{"n_layer": 14, "n_head": 4, "d_mlp": 512, "norm": "layernorm", "norm_place": "pre", "bias": "all", "tie_embeddings": true, "beta1": 0.9, "weight_decay": 0.029, "grad_clip": 0.5, "warmup_steps": 287, "final_lr_fraction": 0.0, "batch_tokens": 8192, "seq_len": 128, "doc_mask": true}
Each number is 128 + 32 x the weight over its row's rms, rounded and kept within 0 to 255. Layers, rows and columns count from 0. Numbers have three digits each. The size before them is the row's rms in percent of the matrix's.

# layer 4 attention value, 128x128, rms 0.128, rows 0-108, columns 0-127
089:136094152158163158116133160130130139172133105114172178126139102115138121162206096189103166161112162132148143108082142192096133146126097098161213131152106131118118122090118119049136191097147108148091119077119123105111126203062091108156072169134140114097113122103143123127097134135069162040118121164153177150159101102134117114145099132095166110132123033194137141147136098134100124136139
084:099101168136156098122156063101096138089120164159050118095136146134098105145133152126161099104123136141132157134109157082149159083150190164129147118101167188164093131079142140143133121201158134136139214148131096108145159138164119128184145142116080189154126118156118120141093128124142084185143147144035114129138111142100073143119175123081103122106114193173150102096111184078175112120067
091:103131187131206144132144101104093124111141144144070118137102122116082139118098100137130096091140141119136174127140137143144141124187140117143096112110157116145122179109138149106115103141162145175132130023129094160141186071122161081106087100097171176174147156138158157132125126070080071123103136156109059081193110070170072108156120141063110133105200092104116144172119137148089149140093
066:122071171163180164107141104104128148128114166188085131101162131140141151138148131160085143130132130123140191129100119158175104168112061137117180101107082130149092123127134151055098116129172144138096137065122129180118159149145137104106097057118110166157126181146182133107142127094049120107125109139102084057125089099169096067085124127093142134135188095095105178132128169094049125141142
083:107179120099092084149110119135158122145108053109158117181157117160128094096111095174089125124095171145134087112173113109150152109116163138098095204165168147137147132139132112097134075143133090104112200159078146154107142176066139168103184145154193109111121081176110094133169120082123140121125118077160138120121176078169098111085110133099059144105167109130128136142133089224094117164124
079:144166152120100115103126094164137130153132107146200080177131097108178148140182078118124083091115094139146146098164139086098170097062163127116112143116148075076109142138134106113133082176113127134169148142135127159167110143048104141165186153060180124131106114129117110118157124166122094142115128064080154170054106118154092078122185133053052134088174141120115103156130134120162139149114
081:081118111090177106100130087175136112088119158195168144156082152134157035173102178095130159152153109126121134158164073134114081159111131092130120130135125144135107144121135132152110094113142132056143070126101142150164081050086119138110131125167115123155137151122157140103086124168068126103144127140132117140124152163101216065099096121176121150123148143119107075111129216084192139104087
093:146136160164123139077135106138127142142109125146145174122158128125137138067133101147202125151067151115131159190101110123174131139070133144118144060130125132126105104104128092162124130063156175148132102078126137169165153130118136078115096040127127154184140159080148155129095132119083056052100152190062136123148164168120120150131110112129149152111149148194146179087085110165120116142208
081:121159076139057141153121191127115115106138094059115174133104131140151152108161091083141070134157165092118021147117146160094095128142126178125110080121113114077183123136121129218116184137109134138145131158162147112164130106115174135110101133128178121104112077113125138150123127145162101138119116110123163136171157155158204182168139123162128141183079108143164152121102044071093139120121
117:085123102144111142124130118107143117197168134127050152176133117106143132135141148090114120124153098047154142126115135145126100123081108132190139087107135103134108137067116106192173142157127217154177086084139176106169111095142126083187074120088117148174140101085151145137084129169109133138088155247120122150098166101127123182119164117121137114131101197149114112127137128170088126109129
103:144105142117184109114157124129134143088124098118156084117177146125133137111160117186121172152114171200112065124135098110148169164155147132100191115157127164146123121145145113045117127093151057126078151154099124187085146184086119109079172145207106123062149143156136070130144132099154168067177118052141136100111121115099133079096085139138106127128173086130155178097106140119135114160151
076:110175183142196135098188137109088139071141105116153188109102144081126120083133123156200112135126156209098119126116114148153135188140121109068150126126100188130114107098135157067094156092162113147127141074135111096044143124174126104120071165174072128072121129142127118124099145065117139089161098150140138094175063157082162084140079127148141145123155111151172151120110138140140101133110
083:160120143176144148129090080128158116115142180099107127088151132114127066142089125138162154109082092130102092138108113074181067103147167166156114167069178111129128122130138130109129119054140135144128105134176060073114084110053112140115115078171128122189129143155153174151090134102182111169107158197107096122117180128152106184182132125088158110130165096086122131103128169078173118114081
085:104134070151168130181172165129092122092163092113122137112109121086149176213138125138097102137166161099144148112112136157065127115107097079145124150117066063107174174098126145123145191179141117153159113148107086139155112117115110122124108180122153130078136122137127103134138116188108155079144111155161140127160065113131160136206138132079137126146159106130108104180129017067077145109098
074:167101140112095095102075093124177108161103122101177097143138116148119109157050174173082166139137116163110103131160098112143103113127129088150114190146133125163130106133150147118077115127049122108052105140059119154111086189091139172105197129190161119088097179138139074101187124124126154125098103079209133144111140103142111105054141143126092121086147124103136096154133133171092132144142
085:121092151144152145107147125115154139112086118146128166103189141088149118135179167114160139120153150211108120132105166146127134149187138139036154140126124185127110108149135147077087139079146060112092176157153094122086124175187148154134093147203112113078166122167105145126134141107111151082215115070089156112108104130087097117148075130088135123140146090147139148101145160058195125136115
084:148110162090145146125145082171146134110140126118079116080125135110087062046155072184091091119137145164138112082178051137177136137190213112107152116118179182137043128140120143085139072103177088099116157099116126131105167123159148130103102136126127140154100118136135164126159123060183138141171135068134089110133135108141097126079104121166111144116188148098111149115107181118120128130147
086:116173168094153100109125176152132118125124140129092107114132117127141074110134126144079095133127114126124096159188106106071101125150109118148099124111145116106136127087146113128113099165200145088170175113103089157129130104133087219095144202154198171180148129171137151114159124096114126083057083090249134089107121107127092122151106122108108111112162119093098072181173160109124127137086
089:104195126071110099146116124121114136142117106122136124129046117183096136056115197100127135133177119132144121100117164114117158120135165153097156124157191143129141146140120131124141089177073141080133152174127153162114130177188098163134212131074133115126102097141080087113151124137121151209144106071108117103125101134131134071144164137143086124127017179115133126137147169172132127136069
102:106132173147138105151139086115077088144118196154108082099108137102080029122064171185228146121174139120129139114135097104174099106122130142137139116090140152129103087100132156047116087119166146149133154090142101114068139084182114114183119123162080129165145170096139168131129129113164111158146141178119129098102143159096187138088118128167130134134133202118138150112098170168146132107092
091:117139157158161170095149151128096113104102093151179192116132137112156103121155132119198150139120139172116221140097167144136157162187094142046116196144091142088160146149134132121105144087157083117091113152108082094070123127169143165119088138112138080093155150136122134127132140114141173125151102081103140087106067157099184060163107126129126122190138053103123136134160150102200124145101
093:128105139089111179155106050113147079136146090131126137116128120149150058118170209118097140138117128112125164111124118134135142136140072117145157151180127173138085107146134106117134122158145132147098145166170200118123127068145110100136097133082112120138105107134128111134093122116183167160142145141084135133147087126137212082121115120094245121119064152116087129084165196148221118093136
089:125130144137128170153106159109161094175133103069126136123156128065139177131180153093135162142164113151096094116047205147090141103196152164098132180119119168113148110140112135113082139097075081137114146204182166121118112125132124120125093194158103118075116088115111123145117142114168187156132097124125175152164174119147142127185099121117140117157058081177184129122123066090162125105136
088:185084069196082102139072150119147120151131118091189094174136103114146147214149106171072119133079141166116102105120145117110145109103148144131102142162071099134132111126102126163123171154027081125078179169132147145147127114072134091105174104125148144080126138159097133131175128111086121118110131103157141125128130117171077198150174134153090123102131091092143102149107073141104133134199
090:131113087178102146170075100106130146161116210168119111124200116127174169153122132144159173117098103156123127108116138135136129083015108120178162131138127064093169148152113075161176140146162155185116165156158129105167124129100123133111132057077063112168177111120122118138127128140192110148118186137113097146054096111137133148157161130117118112146126183125118078107118108099100112158165
084:091100154120119109128158067136146106145150176151058115080092150103076075112071160126131156152178116116120082166122121113154060138168162108194144108110132129157113099076146134120152141137110187164122072047140113080136116086176135083156147105169096141207128167099149181123115123178088106091132150186056110101139170129089109166139114119138150126110111146127105153132117183172099127111117
078:200166115106097111117120110140153148138183072085184180157138121114110132111174103138112085154139130115153150131120118107140115120128124112155175085173121148116149081147136097142137196150084126152092097115158141122157138154118079085164092122119175081135126126120098109140118126176093133068148165127120153075160082192126168181089159126151190126091044140174136121072132164184223119132158
091:213122117137081098091113152120140140148111147117193140142157117162105168156125094116119083122041101155101217144107129076131145111148120133080124158168064130150151079124128158167091148117058106104100173165118076098179135143125107145142161148147145126097124155127098166126147137100093124126130134117141173157117107188105074182145160132165138107061093133105144111121171155143235139120143
090:188152124173102107076147188145154130159106129120151168093163112065172160128178094121178083114095124190097116102081184158114149144145147118038173165163084129101168116146133130137108154082112076122103166127163079096126130125144136195112119163136144104086151094161111160119123142093109132099130142047075143124112109175133148136223128124159089094142108081142121105100137105132158110143096
097:111180120100074160143107115114163134154104126140095123076160123111141170092134151097108205105149147128099106083157144158098152137128067151104093175176114137106172124173131113208109110190095141127130134184140215110138090081200129176070156182088100123118134105113102100113148129126162121188104141085122137188114114106109124092146118128123108116163057139129101104136143043106107112142159
087:038081141147137165165139152086096152122115165132097139115183120177139157087149133145139106129149146116133143158088133162113114151110063118166182061116098144083109165109100130147187181115232161146138179083120116121102157159159144112124089088090090166141152118121138123149120136090148094107166137168082112096126090094172136124179100121084185122138179181170146177141120177098098119153118
089:072123117113135147125169125103171123147112111145088171107136113171094123102128117134163109062130145102135135127186121107125150121200141125136122080148125197151092161152127129087197082134185161140129139073220115085125186086145145085133100121094110138173144118140136152087173134060128079162183114117076045139149096109150121147158138138120130148135094159197159099118116189131181111148103
145:133126115109143133111135130082178157111140111069044168162135154200115142171158108070094090157092138142080142128165139132178116122163124143148094101158141122136157118108127131177073106117114121091147156092149067097105116168152142187127118123159132170080110124167163123143128134107133145131078174105154110130183190066156116168180111128086140070089079067165145089119214114172135109126112
136:081100166198158169123102145059107141165122102173147136201091036115098163139092138131167156123166128160172184133164203116117128150186101121125057122087089151170114149116108116156157126098095155115173062137165120138139104092137163116182128122120107140109072141099181090129150122173122122126094145184111134134121121128132122090108103110112124202127112161110155099171099098128135180088115
099:112145113107086168092075149108151103137172164115095212139242180151127120105163101158132138092128182143108127138117127137124147105076106133130126050138130117109109093148113124107086143138179132166161182087119099097133180103168117149167100125104107154154195123166150169131116133077170090113131075139138122134124097097084118193146183120165130092110148165194160116105117174093094091108114
120:108159185136060139132118114025128155126142127142092165118117159109111129111116126121162162121155149173151091145153116143102110106188144142143185132088154143149174047137114101139092094145103192171182151092151116102127105120163140152084162126099126127157090070198165124161101124144156164115119115199107195125062132186077141095125177098112171155131144136106150112129066138084122119132141
114:126168134069135123123111144093143154116097150149157070082199102139090080122154079119145127124115188114171112133058134138121121095112118180152136106095219099151167113149079130090082066104182146167128114184126117147119099171109091116129140126126176063195071098189144145107126127180154157151199100134152127127122139095146164089088135118128133169104092134173145131097154159155119143127164
116:130173126098095119113094224107063113128157136169172147038158134071104126131096097198147117112148128095125187137121168125128093125141114126137132083082174184161130089140106118100132146090129148230165039112121124089120102121159102112146132092132131102101116132118148147138161132154178164137167101176101175146118099140078175118143112104167113167149158161140149134086103100165098142106095
110:106149194202150123119181137110106140142100058135157066129119066083095120145085150185195096167088153147170136179148138064108120116113146127095148139092127128151148135152156138157140101052094131121156114148189136123181106102088123144164124122112170110101039074085101120164161122152096118204133169108090192142141132163119152125079131124108101166146115168110100149128125107109139142137127
132:137112025078185125121165190182088123120129158118164069094127092162149125130132100103124122106145133096112126114076135121110147117091123106158082110160102099109080162133131132038152146122213120144090096163099114151104127159134107094156144119173152090130140180088119101094143132151149156133182090095203081176123118096185116096104066147159108137117161174088122149144148088151104149100123
127:125134136124094119144095128068154160097123144090117145133175125144105100143156125127087173078162221149139088073146131168122079168181100145097114045166141139182112122110066141110131096141120143118125122095111176157104093124142122081132134152133145158138107166179149136104138130100151160053118107173159057115110155102137080141155159112174123182082067172170153134206103119171117144133092
131:165144160036165167122107068150163140160148199138097133126141163113154135102201146093067132136183095140101163093114134185144095143126137103131192137107099122118110135096104113129080177132148124131127171103052164132132173163177120177084158178100104133145174116076128107151122125100166164106113085117105049120114145139144136132135139117164184083104160113109088172137190163160130119123146
133:106116077177112115128112168171117085128151136138153154141149138132162111125143136180110131116140101123101105124183074115109140129084121109139065107128061178084077137100159126080207157166142138143141132111130147107174131060099115100192102153174085192086229177096129122124134133117078073107130123137093133166075085121147080127175137138154100132160177141128116142138099102062100115131087
137:136121145081160133119128070191174117147094149185119088150175167149121164123137115082150142121115086128133153139087122142129177139024130133114227156143181069144186137123147136164056110135156077105126173177102175147140156163131107132125123127073097095120149066086108120130099127118090097165142139089118117129166163129083124125102117134162115092116105081168105151085146183139174095143148
117:156111095075215184089128112141115130177135193199127106176165085154112197116152109066133132091166081130144184139076194144104147145049090117144119122117115094142115142104104105115121140088175117125151117187102129117115144127204132148196134119136104092146140128078146108126113129138166120154151123122139085180117123093132085140090092122154151154081121130151101164131199161126130123096172
145:096073160191126128157117117091110131125131109164076135195071120108104126161092185147109105177110104140142165175130176137156113156176124109107143161063120132156105171134129145207149129116082137105153136096154096165108148149135148145087124068112148163046087073160118094144159125136081136144056148138104079086158169138157135177117132119095097137124094192059118122157136108135106136163078
129:120060135189128106079121120110035105119122109101118095211109092126088164150110148133147104110087119120175146161066176094142178122130061151104167165108107080123124181141129164157169146092130134115175114120172096142100119183136164135171105065119159088135088125168105143113141127145129101174112108123158126094127100126127158188065120131073129114117160227118150112137154109096096128128154
126:097155137110148164153154072153197157170121134202133100135147120109139100109118118092159187123157133151152129146139143159067120127082162108115174139094167128082197115135126105132077085154188153109134138154121202117144114102149114125082148182092099089147165058086107115150112129146121143156111129123106193165116174154089127051078170122143142167142111091124116156120101172067182137106183
135:164167162125130106105179113147169159093128107075087092077150167155071102112168120121138083120075180137095133096153079124166133132095133135072161089165198076171188120128142166179066065096126087131131201091124165105139138143115096164149120149093167141105090092152122138156125128063113124153123165083134105132155163127148123180132157133152128086076096109184101138127161130159135096172115
123:151172078124135079149227110136111148121116077101045089160060166118129155110130164107116115117086127141122123143180093101136156123121127096160133164205120132075160123064159123212165070161124152102154141124193127080089085083140106155132145177151128167153091109133099103159097123145127153146118174128166132171109146131105070103126104140119177118147133122066079105161110141115150128152137
114:093131068126132162128153118153169116151126075132095060160098124121160176122082102092126140163143079094128154203166184097117118100106120102137123170125136110077147123133179100177070146140138150077165105176188147092121085146151142171110122123096077142133089075082102127121100129163139117178115120103138192192132204117131150141084085140077144119136137098068123093137128128130182121096183
115:166154138190100121159162073153150150135107088070095133108085156068177114127108169186150137113104132129119076125215030089147110152133184096098174126151104148117135123100175130123136149134091107089126183071159132115136132072073131147106116164118122162141167107127084168115137121088122137152096206124095139130131098156086130139167139143112134082175159101118120127150103155096135126163049
119:157126117120143167144103134134098067070131158149107156106114153131118130170121161101147135062090128096103191089126094162209162149135121108118111130192149139189097134124122158194114051121118098168105115112113124142113172138122131132186112078093121135109164141167129160155102121105114120152164154141155014120211082090143125150129119125176155105095108118135129089060109148131118108100058
153:097062147150136161139117088093186175133108136133110105132101087141150070142131153095115136168124127159135063168142118130101107102159183138136158134039128115093124138150135106056107147128135124087126187127123062170132111174103140170013140120139141089113150103177144101085165129178130137157131123108106147115104165129191182101144122133056102141151120114101157149128184147056125136159143
123:148161172126158219152093159135156121142113133161199117062140069093142124167106120155113120138138144101116196103215097119136106129168160111110049108117100168192104098099119116114138124093094055116124101182127145125153139099101124104154109131110105141094129137084152143143187121117137121153164163122096091138206115114145161129177100122176138137095124095151131119066152133166149152095050
131:118126163110076133124108076118183119138113127133102136169122177124151216125070128098133184123132083126117164142164145141153136149120126108101201141161178124134158107090162137188027151150095124097158128104116172112116103128156133124093123140064064165119108077096108171133079127101131130111090148157092167152124180146029108169138138123117157066131122060128109117121103126165161100139144
133:118108102118104080150122090100107119125129146060110163192119180146165158064155137094090140132148137149137036114103126147113144111162107123156138158167090106070116106107136113131164138200142183103097160106129109150102115104163131099078129164158129151221143154183110130102078128096120127063123117140166159107064120143107052109127155143088181118132153134086137127184110119108136111155208
123:090119157133155177120108136106174128172164164168090197184167152140121073162175156131113107123138097156092145166150170156135098157079144117144106072076110127114097132109111118135120121131151119142185207095113109122156187138127092182118103109142111176039193098122163096155159134141094121133089117122088074124143134098168114168184163121164087111124082152162124161096163130086088122118069
122:096179081105060096105160199134123110154144086104099172131160190134123126155146116190092081178082135112079147177155144121118115091101121103156084089171121182060126102102127117176138114161121169160137108098173106049143122092118117163165112162171147224090117119111145143169138134142149123107107089124152156157150145083155134183160185123156133101133098134149092110108128145177110112113129
117:131124098152140084155146143124110158068104115141145097124077118183125133130108080052184143093113138125121135094149096153157173128160143135149080174224174132140181111137128146178152036135143131145121076157120140139109080125124136097152148126124128084177110123166137129136051129135090122132133189154164178161142145122108093053089101133095125147140114065108155069136083086112144133101185
118:172126217162180140150165074137122170127096105132169058113077051071110158124106167133180149099136141169188144088152100098110119158125128146102150143096122142210140149108143145110132118066076099090158115174140163158147078106114134111145141133100144075148054122118123086113149110129123165157155188135095096132108120178119122098095101123129114179109145130096092167168142126133155156170080
132:143143165101171139103146091138140144187133138046147125125119093114152128123206138146063081181152106146117100123103129102123080117138161128150126130112057124094081155093119102091136211096093105098098158126086097135155156166129133161110136174144158134136140183078136071122145131130169158120119096097119095106108112123218133144166128130131150085122160131118092194172214158204133131122110
115:120097049141115094123134130180140156129109106156094114123072090109154139158099122126068140127095127092124115141117133088144151092200149112134164198142107115062163150137155117099168203112134097096048082112138065146062088137127148131072138108169161097143167123149130155076152131171122124132118161073134140117127151102144172106161097147038108094184154082109149099125171094127118139150154
135:109105039089193170117159147152122112182150107136059145168088102143160158143149162107091117093124071101108163165139140105139142120121150081192102120146102132083089131093137116100168127119168126134159094149150054094090135124162129160161119121180113116109184144098139084127116130191154126189159135093152096183147123055175115102158080128087130108131144115131121137114217142090127121086105
089:189156088107113152138079063116096133119130134123082119100094092099173128155121146044144167149182103107120157079198123128140122125131210129073123126124128143196094149123133118150110129110082126138102097124099084113157139186144126106091160132135157133158067141101130145091127121150152192054141154121075121163135140123134117136113056125094133113079180094111095124094120135136206126187071
098:117078090152097128144100172096133158072090129109169173147135118169064126097123125209095157122152168169136091143125184140167055166103048073134096068170136158119110139132117149109129100125138163093148130134142122139084097071112151122193126154137090130101133154141121141151078128110149106150134135181147090110154151147123141107117144123190113193134082140156115112203078088187081153113139
112:065132145125149097149149118171124083117120121168152114152155165143191087026168170130152093127133201087117124193158086135106113130142138115121093141144086121087068103166134120092121126174147144133146137164165178142178109114087164117188125182091086147159117149115096107177100122152133072120149114173115141162088076154150077115097191135159157139111150149108085115137090154089176113089145
106:177116137130155149141109064071076100111138103059054121101127110130124123149088164101132110158149084141132153157112101096147056124110158138107133128074167096114104131184139137183112109138102150099136132139173091148080143093145154149085121064181136130123111106168130179105110128149126131197143097111169119137138170127157159134076087137093150151145161131057127210150234137143114134162125
071:118081134102152141159101123189169140059170125169175118146068137116133134129093135144103188121141125149161205107091124142189100152092127117097141164136125123156151140079121140104182093215156169120138046151128152104088119188135119103130145172117079129140081142116112051178052117101149124092132085135151110090127105167086151128127145113092110122142074146097080158158139108166150140142102
093:221137181123160122125143113135082146067146183168167100133120082137075123138150106173143121085182147158157132113071126132182180108124098153140144142074141125138132082154111146071189109121148114143139153149118168163106123145142067116200136124133145061114103106093129109151177123100159155175128159142114141116075107077070125096142125115132093181175126183083117141112109092100108150063164
093:091062154133154172122139103072096030173071169102117163164161112166188147135116121101134152131082119155160116157138169101120085157137102118177113120166142090120102127100151088131052157135141134090160090165182087115159133115063149121096098081137097142080141149169135120155064128145088065150135123174187167145119186138151152125107102140133161123151112104175154150104106119075127135116163
089:097146126179120121147184165108138138160148090148109130163110110137117073112125095163104085083058178063133113165148158096085128114085086133185046097134132113122136178167140138124119117155206119125100127124177145134110077058134118136124132144130136155121157119169140139094141128153110090147061156170183160142153161124132184175065106140110115108175073143128164158115190114182080143099127
078:155168066115085130115104140178144181131096183151120124120148155134144146141157129085108159141083159116093122172039131121148177115100140161171108140143141080089089071114114136133168110126170096127101175163128134126149151171108081117120175105160196119142106092144104140102196135181123113151170151089104075186153162056136115101152084141072156104135107116129119101097158134205137107078170
086:146124077126091117138106146097144175105097079140124128125097122097117130165086183123147192139161093106132186062173142124153095154124121090041130136172114186192177169109121141176147108078088139122080109093078119122094065146164140110116131155137143109126083166112148141120114127151098188045130119159120135132155105158067110128134131119139143140077119096160118108151136097162166159213080
090:151191097113148135128119083113139138182122169193129088106147083022144124113131126149110098138175119158111097162148162097140066172148160131183076132082057102122117078078118097169093127138148115118112188169115155154135168088134165105080160115170153147101130095087153143127159135129110137131151090128098097156112142148141110107140110118183104155126155104081116199139132178156168130210154
085:161197129122136043106125116153086104088157146118113089114215167125101101077135091115192099126140169089131127178138080127067148092127161138133141138110148130150133096171127163131096121094143124204117163142141138143160146136134111094148151123138167119153068056166103198106159124115130148087169117127067151185111153139113097125078138125115083107080190170081124104121084162111150104136089
093:000094167111128141134138121157102132147084099187164159099113139088177180155132164159128118112097123067126098181110125095168121142114072109088163145132142105059132180119153131164134109085108117110086141124144104194152108065148149101104130047099126151124175132147130140120110125174097119140182172077145139134157125124139160111104142143123166130174135090160150124111179136093095127139181
093:088139102112071122156144104154154122118116105122170151137147181131147130138072159180104176146123144063152152092107079131115105122122159093055203130162147155118104188162142159099116163131097129125068100089171105143125082079122120057114109158132135148226121156142107186083106116144143129027163137124129131084164116129090109119091191141087148098105125124165108124117165129147119122151087
085:098146200130077037122141142159123160131130138106157123107127168141112149129173149114123113181138104170102050143050129166109178123195125173163183161146139110115157105123120105110180143140093103180087194099107133138173149132109135122120141127128177143118171121107165124103178140098056133089121089068127150124144109112117047108186169129112135115135173096148141077149103107084102115133159
115:153144191095104106117183145119078119131112117152135207135161115147097124111101146159164120081051173103140119171105148094136140147126110158161154109115201120110114081123127145152144082117146150122161166132148153146113118051130116074116115078124140160141109093138133189157117135123054074134151129147132172130098187143060114117120199130197158182145106090163144131129052102104147141133189
094:164126107147146114145141146105115133107110078078049058070079184140087145104086147101136128123116120117129139128124102127087113134039125138162116126132170113155171148138135151171122086135115148149144103102139128135089120126170154141057121122085143102139102114168127129084118125128117139160125085122218101153192140218141201160061070128121144111085104129098126152134178166188097121158101
106:124125130098115115103068120109193162072148113117143189160150128135077119171142109140135108141137114127114103129181144120127102110130146103086172137116166108146176118109117141208128062100145128114143183109084093131134175139159132129147149067132137150121108113123132092127151123087104145110108183055045084119140163098132095155111180122184064141098138138134122074194079068129208134184132
091:107130196165112145132134133098144137143196091136173152163135081138093118180103066116094119105174120102167115070113116120091173064191157172083151161070145138165148156152111154115140142115120095147133138113139169157140186179161070090141135135125137114130096082142132098103170127097144137099107139069062108031090125065146128170108186118085067151109139155136150129117121112110130128104106
093:096108073173093118146055161091121189166098121137101100174094111110148144120145146075131172124205129128109142127192151155134143139110100109113071126163033161179142154087105121126103091122114127129120118157099138143147111151124148142182141249146102134089084156106146117121121130191160129074128123163101170146150118094111105115143057117101136132113113080152111083158140154160124137150071
086:175139118124196144125229101117064136128172134174120105105102095146099134146141085107149111065090141082152099085152113086129205114111123170145108112095185105150124106137142147070151079140162123159148113111106138140112122122174057108134149088140159077173122104134132114143126123144157159187142191182166167156071129093121143126088100127095124178144083130125164133084162097102098140065118
078:066106116077097102122095165185147137044148137135137134128136214148113098132156133142097160154101114169106197216062089156175152095127161112123194137127144122087127087115128144132148136178110142145134095133107086089135150167108127135186149178142131163095100057159122122138105127142147109134131095125072149164148142093119118142175172127089093063129125168111062134139146160179136100146116
113:061135122145146089121142177133123110151134122111127099144124138112150073038129107176155098124123152146121116180137150160103120122083127118169105103134081139083103161174135117042091167171152168138161108135146147113121079098080171183183126190110081134108178128118143168121078131129176104133079073183167196179109086151152144114161111128113102088164140168107109155118152155124064121115094
080:077141128140074137109106140124115119140079112115161174146176136130113170131085178135107153137126136137135130159121163091104011189108086070110160086141109151117116179156128111144094126102078146084063124147190120187120130085096165122108133104168100150082092183154105173119118131164108118077147086126124089097181148146139097126121187133152146156129117094188121150161144156199137134188131
088:146118092100132193162081125151125145120094176154132118144144134142139132150194120068076128152141142128125167116140152140141119137152127123140059116134082101160109102086100111185170106178136088110146130194115159124163199199115128097131142134116129105094069125141122025143128122125155103162173132112113016134107115084167088170122087115136173140081104125144105098145103147170178133087157
082:164180131136117030107106096106098119144132146093120083166212099140095080099144150115171113101142161114121094156173096138059130126132158152198132142109124131206114093134107136165088113100130137126144153132095127152125147133108113114131144137125142149176103072166117210122165133145126152120122134151110172171090199135073071139064185128184101107116134134116128117118040155105163130124147
104:078078176126095140087086134136218095148107110126127126171128196128133147124167128180116158120135097137120144118136127178118106125164100109085203156115166154103173134105120131174082169122107140122157158098113121083149144149127140150130068139058070171096183106094116136151104125095153114086111104113095128103107091141104117166122220121184164083147128127143120071118085185058111111126159
073:165164118126134176182140113138109069127116164154115103117079171145142130160154102093123152136142135136131148198108107099141092120061141140113104117101133084054124067098145125126157103170118153180152097110212123083166153131126124129118114081095146163105102097170103054134096120156125083165143134105116085161116110149174205119079073139069141068156125166094115154102136137153169130085191
097:109141172122141163162138070118084110124113138182153175083096054057130117198121131095112153133166122103142178084135142093166063168154128140073130156116135084125156132071121134211135051125109100114171105133106171144117155139136131097096124083072123143127094138154125076184083127143072125134145164131127059083126117158146161137088165122111153169144147078135117120148122098131177152174144
096:107133113117129117138148080122030056151111136140108165122206086101181147129091098125120133103083142100154137128118100111131097174162118139177126116110151092137107120134134110157088123156130133124137069181174149176116119068112098056114103095171118129151158096188124213137082127129060108121156169165175152143115195103082131128087176131066175147172138111150131130094110104103121127131151
095:171111139138134126137079109100084122165092133144130186174201075129155117110100124121171126134154156138138098187184142116089053160115143134145084091106069152157112098135126105155071124083101146119107140173093114182135159100128173096098117080147115156097140114114136172142135134138082097090157137131063169174139188149123092140126116125196108187114159067128150145147066130095194136183145
098:061129141101155114154218131136147181129152067113146162109124108167162105115126136110122076116091153102096061108145108098120198100140168123125098104174165069096109153115140145053172100140201084122111166097146088147129110133117110163132153112171144102196157157184126124111132128162100114115122158076156127138111134088168060110187126150095116139080121060159138121157160075124107111133103
091:167150138134144091093161174109091087130140085126139148077164116126137113124163113132159132063123152084123163085165161112169182136138066139169130056124131141126122124161122132085124159153146102142125166106101148124092113178110104142148138201132159120081150173129133113125146129074131156084114112155131179106136043133041147126179116127105125187154200066163160072092122078081158143152100
079:125203139076080075106112081139134120115168149158127158132115133116114191123148158131132109126132150083140111176151104184071194100154106116207130147136106161169121035159102139151143153111158140158114105114129103174156165083133095106152197126151128109111097099128139145074147122083135136136125161127164125126078135145087151149104166098137210137123170155089101054109114177184084119097150
083:169115099140118139176157124174178169144135159157110145176154151111128133144072187217094100079139073115144063093099101136153147110126200130148104139082118159126067080121132160126115064189140095120119131129083105129153098077154074121062136119125113164115135090163123170092140123116108111145121193115136118101138144127094103162181167133138065112068126136122131119118108197078099133087115
092:122160133116125162157154161146088151140149112061148133164208135161129134133121106151131125104087134101140126141114133119153131105095048129142096098109111104134139099183117144129199146089177110124167198162150138155127193127121111098145104099205117126037106125111113104174145130083079109128112055100132171114116119134095097120188124131086187148130107121099114158135153063169156124132224
088:162131130081139096081149172124119104143134149139138126146134092156135128200123130141138163174155108125129181110172125135085133166198156110099187092177141100169111149092117110071130183109173135091164092097122156146080127152129105065150137153143140108134134142050166088134076131095100173079090092153155142168095162144096156066087097119148147131167077186129122164176077086185162138110132
089:141052127138164093103081129049083134127092099115102134140045154192143122128130149076127092183106147128126162171164136112146061123093145121130185079157140099134158170131141140157141114149080161152150098145167121110111125188117198128099059080150149105134080145151123077152073126194113147085145098149177117108158103141170178101119097124126122124092142122149116129120151154129130129211142
097:204113164108115107161099151112156153132107126143122103145086129110172172072104187084085200137172110107146178113072099146111121112100197137131172193107121153155054122123115121109113104135127133119123098067095091172147110109089153120094154119134120195138147115165127101159111129152092129137148113153126162144115159114118077100198113132127054116172098099212148155139134139110083137074073
102:094152158137077116159204108088119109124100116099107097111145125131118127101071101062210167135170148150139091165092127116037151076071095117066134174147103141076171135132133138129109051110126165103102158107155133180169150108150164134162094119141103092199199114102132145150100129194103119141167101094130109153130112137150107080130135140089135136157107166107132166150084136141089115112105
092:143080136118178185158119143098182052118125112186135104139116114091178148090109114127121124123115099107164152136145110117189108104134170144146060185079131154144094094119148118119109118115193107115124140203122068156166088076145101072116064117105087206132144075140109143151140123128140139119151162175097122063174141103135141122149084146177134109151098066131163131084148141120168143073105
090:072124129097109170154145081149113138120112156135124072083141146123146115121194106214101130139128099125135060110102063136101127102146150115144123147150153142130145120114120127138066143138136114073154186182154122182183151157116139079164103155088054086177101129156121134128088121137158130132198082122142149196074132061125151101115109117104168135131144100096105119147142198159189124090186
082:126125075136131095152094183084124112162084192095173147118045131170156096134148156117138138143120080113096187071149147145172091162155129122087141181181156110086156152085122106169135079109146141143122093111108147084107135133095161119128042166081137169156177152108126136121089132107125156109137151149139129127198144147178168042136116120135115064170096141131127155103103070131164121110153
081:081187123103133084126127162120150178131162108079094155144105118108134172076183129109129124126134171107140026170130103133073167137118101117120111098113082211146079109180122133111136100146127163124075162103168103198154185109117066172091185184172127144113087100168130133100175125072129087152125119112152154114112129120169079117135157127114143183130102134138130113163141140139091132070151
093:164171157126082058143169137135101156126137134041158107075129180118138122069156148098151092150185097180109103148130109120164089146052136142080163118074134158100112107116119123087149131091145125103179188095104131126089119105146130189125133102160088097107166109107122184164156136129118160151138162123132198155073146176082119164161107127197103104145174143098125156148131119102086120088169